Part of a small language model's weights: 2 heads of 32.
Each number is 50 + 10 x the weight over the matrix's rms, rounded and kept within 0 to 99. Layers, rows and columns count from 0.

# up: layer 5 MLP up, 192x64, rms 0.244, rows 157-173, columns 0-63
# down: layer 5 MLP down (transposed), 192x64, rms 0.178, rows 157-172, columns 0-63
# gate: layer 5 MLP gate, 192x64, rms 0.281, rows 158-173, columns 0-63
up157:59 47 47 65 58 51 39 63 23 49 37 54 28 53 57 57 31 62 71 44 51 42 48 49 60 60 58 56 52 53 51 57 56 57 32 47 58 57 40 58 53 57 34 58 60 48 47 43 50 52 63 37 37 41 58 53 32 43 54 61 50 57 57 55
down157:52 55 63 40 52 53 50 45 50 58 61 36 61 44 42 52 52 47 52 43 64 54 48 30 42 43 61 53 30 53 51 49 28 48 37 55 56 30 64 56 56 63 40 48 52 44 52 60 65 47 45 57 45 64 42 56 77 43 55 50 74 44 53 51
gate158:57 48 58 62 57 64 62 49 44 44 53 48 51 59 41 48 63 59 62 38 56 52 48 59 36 45 47 53 50 43 51 24 45 39 47 56 48 57 61 48 61 44 54 53 45 52 58 54 45 57 42 48 68 53 54 38 30 49 70 59 47 43 69 44
up158:33 44 65 30 52 57 50 37 42 55 54 63 52 72 63 51 52 44 54 56 58 56 63 49 41 52 54 54 52 70 54 38 34 54 38 50 76 54 43 56 48 42 52 59 44 36 51 41 44 42 58 46 63 67 44 47 49 63 53 59 52 56 53 42
down158:42 57 41 55 62 66 38 55 54 49 59 36 43 48 44 43 55 38 44 44 59 43 43 44 49 39 51 58 37 55 35 49 63 52 55 45 47 43 47 66 71 48 56 46 54 50 46 65 65 36 33 73 53 63 55 61 62 44 52 51 44 36 54 55
gate159:53 54 60 72 55 66 44 49 41 25 62 49 43 50 52 44 36 40 43 57 26 70 58 57 43 49 51 52 50 38 64 54 73 38 34 50 56 47 57 52 36 48 41 57 42 57 49 71 50 39 48 56 28 49 39 62 48 29 54 60 44 57 49 51
up159:69 32 28 69 24 34 57 54 43 51 43 38 43 59 48 61 36 41 40 66 51 45 62 48 39 63 36 57 50 46 54 54 43 37 40 51 37 54 54 47 47 37 55 38 53 45 52 43 34 54 50 29 45 51 28 71 55 47 42 56 39 62 37 46
down159:53 58 47 42 58 64 58 44 56 58 55 59 48 41 57 44 42 44 42 61 45 32 71 67 44 23 38 40 27 50 44 50 62 47 66 39 35 25 67 58 57 49 53 49 56 39 53 47 62 59 47 52 55 61 54 48 45 64 66 50 29 49 57 64
gate160:53 50 41 52 54 55 57 47 55 51 59 56 54 60 57 59 55 36 58 50 52 48 63 74 44 66 64 50 46 40 70 49 53 37 43 43 41 47 43 51 60 60 43 39 49 48 50 46 58 40 53 47 38 52 44 38 51 48 46 41 40 53 57 73
up160:41 41 56 61 46 66 54 49 42 47 53 45 37 46 43 48 42 43 45 53 48 63 62 40 57 54 46 56 42 57 46 49 48 57 45 51 59 50 58 54 57 51 45 59 57 43 66 39 51 51 45 51 65 43 48 45 58 59 44 42 51 26 46 58
down160:37 51 62 44 46 56 58 71 44 39 43 60 39 40 51 56 44 36 54 30 48 42 50 55 65 43 41 62 45 41 53 47 46 45 44 41 58 44 55 49 63 52 53 45 48 52 51 57 62 34 50 42 49 52 52 59 44 52 54 41 45 55 46 50
gate161:39 47 61 55 53 43 58 59 45 50 61 44 46 32 42 43 49 53 49 57 51 45 47 55 67 36 45 64 41 50 57 48 59 43 54 55 44 62 61 58 34 42 46 48 35 64 48 50 43 42 66 37 42 49 55 69 49 49 58 54 60 52 41 68
up161:41 42 38 53 54 45 46 61 45 55 74 71 28 35 58 40 60 47 51 55 58 34 41 70 56 37 49 49 36 61 45 45 48 62 53 40 50 57 50 55 34 37 38 55 45 57 52 49 41 55 47 50 49 39 49 50 54 50 40 46 63 43 47 61
down161:49 48 47 54 54 63 46 51 45 62 32 60 47 48 54 57 48 53 64 52 70 48 50 40 39 56 29 59 62 68 32 48 54 52 61 58 46 56 45 54 63 43 57 54 50 49 45 52 33 38 33 56 46 47 55 48 47 51 46 54 45 70 53 58
gate162:54 55 58 61 47 45 51 51 45 43 45 36 50 31 57 63 46 51 53 52 38 41 65 50 36 38 49 55 56 47 71 41 58 54 60 32 47 59 43 51 36 57 55 50 62 65 47 62 57 40 64 45 54 52 33 69 48 24 52 53 60 45 37 42
up162:44 56 49 44 59 62 57 46 48 42 52 47 68 58 44 45 61 63 28 34 62 47 33 63 52 67 53 56 40 39 28 48 37 51 49 66 39 58 42 42 57 43 52 46 38 44 57 44 57 56 32 50 53 29 68 38 55 59 48 52 47 52 41 54
down162:37 65 54 64 50 64 55 44 59 44 60 54 56 39 58 43 67 61 49 53 45 41 36 36 56 56 27 67 61 46 41 49 45 48 45 42 59 57 45 28 39 64 45 52 36 52 45 43 47 60 53 48 62 47 47 58 62 57 34 44 58 44 49 71
gate163:39 64 58 70 59 47 57 54 67 48 67 68 54 51 49 54 56 50 41 40 65 43 46 64 42 65 63 59 56 33 43 90 53 36 41 52 30 52 34 49 39 57 72 51 42 41 66 53 42 39 55 52 55 39 48 58 55 46 45 55 32 49 66 55
up163:38 58 44 63 50 35 37 45 68 63 49 60 56 57 42 54 49 62 36 42 58 33 49 50 41 51 36 54 54 28 59 55 38 40 50 54 47 62 49 43 64 39 62 51 42 31 77 38 52 58 81 57 46 45 52 41 61 51 48 38 44 44 62 61
down163:53 38 57 58 43 47 50 33 55 69 37 58 37 70 54 56 44 40 57 63 45 62 57 44 68 62 46 34 52 46 68 44 42 56 47 62 41 43 52 39 38 47 40 62 41 50 38 45 50 49 60 63 35 63 55 44 50 55 70 53 58 24 48 49
gate164:55 59 56 48 44 51 37 53 53 48 63 50 59 57 40 43 44 36 45 49 24 36 43 45 65 45 68 55 55 58 46 44 45 47 48 37 50 54 59 53 55 60 55 66 67 59 35 36 58 49 51 39 39 57 49 44 54 43 50 60 44 42 68 53
up164:52 40 47 54 70 43 54 36 41 45 52 66 36 28 53 39 59 50 50 48 53 48 58 68 66 51 54 42 68 42 58 47 64 51 56 58 55 46 47 58 40 55 70 44 42 46 45 53 48 43 42 60 39 50 52 63 31 45 56 37 35 52 54 39
down164:52 36 55 66 46 51 38 57 56 36 45 64 57 49 42 59 56 47 43 46 42 61 67 36 72 40 44 46 60 56 45 39 57 46 49 45 38 50 53 55 75 48 39 51 40 43 64 41 53 40 54 54 60 52 50 49 47 29 56 45 66 55 44 63
gate165:65 58 38 55 50 47 45 43 43 36 65 76 59 43 61 50 57 55 42 50 53 51 59 62 53 36 49 44 47 25 57 47 35 48 55 48 56 75 53 57 44 50 58 46 36 61 37 50 59 48 52 65 65 48 40 67 48 32 48 46 68 46 51 56
up165:37 50 81 38 46 69 52 57 58 61 35 34 40 53 51 47 59 60 50 47 38 39 46 52 47 49 44 53 51 75 45 49 69 62 48 46 49 36 50 34 58 52 57 41 53 46 61 58 58 62 60 60 50 40 52 53 63 62 59 62 37 45 41 42
down165:45 52 43 44 43 41 54 48 50 41 45 40 60 59 45 56 35 53 56 41 52 49 58 58 53 33 40 54 53 48 40 52 47 65 47 15 52 48 59 38 50 45 59 47 39 52 51 33 74 38 51 39 55 35 45 51 47 60 62 37 71 46 61 59
gate166:56 23 39 39 44 50 86 39 44 48 54 47 49 52 64 27 45 66 49 54 39 42 39 54 42 58 41 61 55 52 36 65 52 56 46 54 24 55 68 53 54 70 49 44 37 64 50 52 46 49 59 48 54 28 56 64 54 42 65 39 44 57 51 45
up166:35 50 52 52 50 36 42 60 60 50 43 71 42 57 44 59 68 57 50 45 54 39 58 46 30 61 48 44 38 39 51 34 46 32 63 52 65 58 52 48 38 51 48 35 59 35 41 43 48 71 45 36 60 65 24 55 43 48 42 52 41 61 48 63
down166:73 58 62 51 58 47 34 62 53 29 51 42 66 35 36 62 41 52 77 45 50 60 52 57 53 53 63 64 58 42 67 36 52 41 55 35 65 50 40 52 68 44 59 44 64 53 59 52 55 39 46 55 40 46 54 52 38 46 50 45 48 46 41 52
gate167:37 48 65 40 68 57 58 40 52 54 50 59 46 49 48 36 56 53 43 57 65 47 66 54 42 42 65 51 54 51 60 47 51 60 34 44 60 55 64 56 54 83 37 58 58 53 46 55 50 57 58 41 58 69 41 54 45 46 66 88 43 52 88 44
up167:45 56 55 51 41 54 43 52 51 54 52 73 44 71 54 72 61 43 40 60 46 33 37 48 44 48 54 51 33 58 53 54 35 35 49 52 53 52 59 27 39 64 28 59 63 48 46 44 54 55 70 46 46 51 55 43 54 50 52 43 47 49 52 48
down167:44 45 65 33 59 57 57 43 59 44 70 52 53 38 58 43 63 43 51 57 57 48 43 62 61 53 48 41 44 66 28 68 56 63 56 44 65 32 56 61 55 50 47 46 45 57 55 38 56 50 33 62 46 36 58 46 42 61 61 57 43 56 46 59
gate168:53 44 42 44 39 42 49 53 48 43 52 32 70 37 43 49 42 58 53 51 37 50 49 72 55 45 61 60 54 53 52 57 48 40 59 60 41 54 57 60 50 52 40 60 50 77 49 34 47 49 58 56 49 53 55 55 40 31 68 50 40 48 60 45
up168:47 48 51 48 60 40 39 49 45 46 63 31 49 37 47 57 64 52 49 46 61 42 61 45 46 44 49 57 64 53 47 47 53 52 43 48 47 45 55 52 34 46 50 55 41 67 43 44 62 24 60 47 45 48 61 59 69 48 54 44 53 65 09 65
down168:60 34 59 53 58 58 46 48 47 38 55 30 62 58 57 61 59 42 32 52 40 37 35 47 50 45 64 68 49 66 55 49 37 54 35 67 52 42 54 44 58 32 52 63 48 62 41 43 59 51 63 36 65 59 54 40 48 52 50 66 24 39 49 53
gate169:59 37 50 44 69 32 57 37 53 66 53 55 65 59 46 37 43 56 55 48 48 59 57 54 31 51 57 46 45 51 47 50 36 33 41 40 51 45 44 49 58 40 58 34 60 61 55 62 34 50 61 40 61 45 32 27 47 70 60 37 46 45 57 57
up169:39 55 38 62 84 42 57 44 40 45 41 58 39 57 47 53 60 70 47 39 58 60 56 45 63 61 55 57 36 50 52 46 44 67 73 53 39 46 55 62 65 65 48 56 43 61 48 55 28 44 49 32 40 55 46 61 80 51 57 62 44 68 46 32
down169:64 35 58 53 38 51 17 63 47 54 37 44 54 49 59 51 38 43 55 54 52 25 42 58 43 48 70 46 55 37 68 48 65 47 49 42 57 64 41 60 29 33 44 43 44 63 42 51 75 43 21 61 45 49 43 57 34 58 45 46 56 42 50 54
gate170:30 52 35 40 62 52 49 59 64 54 43 51 39 34 59 50 44 48 47 48 40 54 52 57 49 46 40 63 60 48 53 60 48 57 55 55 41 56 33 47 41 46 72 59 48 48 57 45 47 42 42 45 52 62 43 31 46 61 59 52 57 59 42 54
up170:37 39 43 63 44 49 50 26 54 47 53 49 46 59 36 45 44 59 80 55 46 55 55 40 35 36 44 50 47 47 46 63 47 45 54 51 47 61 44 49 54 52 60 56 49 53 62 53 52 55 47 64 58 64 64 59 49 56 44 52 33 41 55 27
down170:58 44 54 34 53 50 36 58 44 51 54 43 55 46 52 40 44 59 41 52 49 51 38 43 53 60 24 16 38 66 54 51 52 41 49 26 55 58 49 43 54 38 48 38 68 46 52 55 64 50 40 48 39 42 37 57 44 54 55 54 50 41 55 55
gate171:43 41 50 62 35 44 51 62 60 46 66 38 76 52 55 42 51 54 62 52 40 51 49 66 55 40 68 65 55 37 42 51 44 39 58 41 32 51 48 31 51 63 69 38 39 44 52 29 48 48 35 55 56 61 59 35 46 43 42 42 38 39 45 63
up171:59 59 56 37 55 54 34 33 40 55 49 63 44 57 36 56 44 48 45 44 63 52 47 27 38 65 47 49 39 38 57 42 52 58 28 61 54 71 47 53 41 45 34 50 50 56 62 66 50 59 83 50 51 41 45 58 53 51 70 58 57 40 51 39
down171:38 58 51 72 52 54 62 29 64 54 60 61 48 57 44 38 53 68 62 62 40 46 36 57 59 47 42 56 56 42 49 52 36 35 57 16 54 55 51 46 36 58 54 60 45 43 29 61 54 51 57 56 57 58 36 43 45 28 49 33 48 42 54 62
gate172:41 77 52 47 60 42 60 55 39 45 42 40 45 50 54 42 61 50 50 52 54 66 53 36 48 60 38 38 44 49 59 61 45 53 34 29 49 49 35 29 54 68 58 44 39 71 51 55 50 56 54 59 55 51 39 59 28 50 76 36 61 60 45 51
up172:50 55 38 51 54 37 47 50 42 56 35 46 38 66 54 34 54 39 61 52 68 63 58 34 34 58 26 44 42 51 41 49 58 67 39 54 57 38 47 45 56 57 49 62 32 59 51 51 49 51 53 62 38 55 62 50 43 58 66 44 44 52 43 63
down172:47 58 50 52 60 58 61 56 49 57 38 61 45 56 42 53 52 31 39 67 54 55 29 51 54 46 48 31 54 57 59 45 51 36 43 10 53 34 54 54 41 32 54 50 61 46 43 47 39 62 53 68 39 59 49 49 70 62 54 48 51 50 53 45
gate173:39 40 49 53 42 41 39 46 42 45 51 30 45 55 42 34 38 79 52 44 45 61 52 50 32 70 44 55 54 39 62 49 58 55 52 42 60 47 52 37 42 45 55 36 42 57 48 35 70 36 57 52 44 43 54 53 50 39 36 63 39 49 53 64
up173:49 53 41 38 55 50 29 46 27 42 46 46 45 47 37 31 41 66 59 40 46 48 48 52 48 63 47 50 51 31 63 54 59 54 52 41 57 41 64 41 49 39 40 40 35 54 40 32 50 48 49 43 68 45 43 47 52 52 45 51 57 45 70 57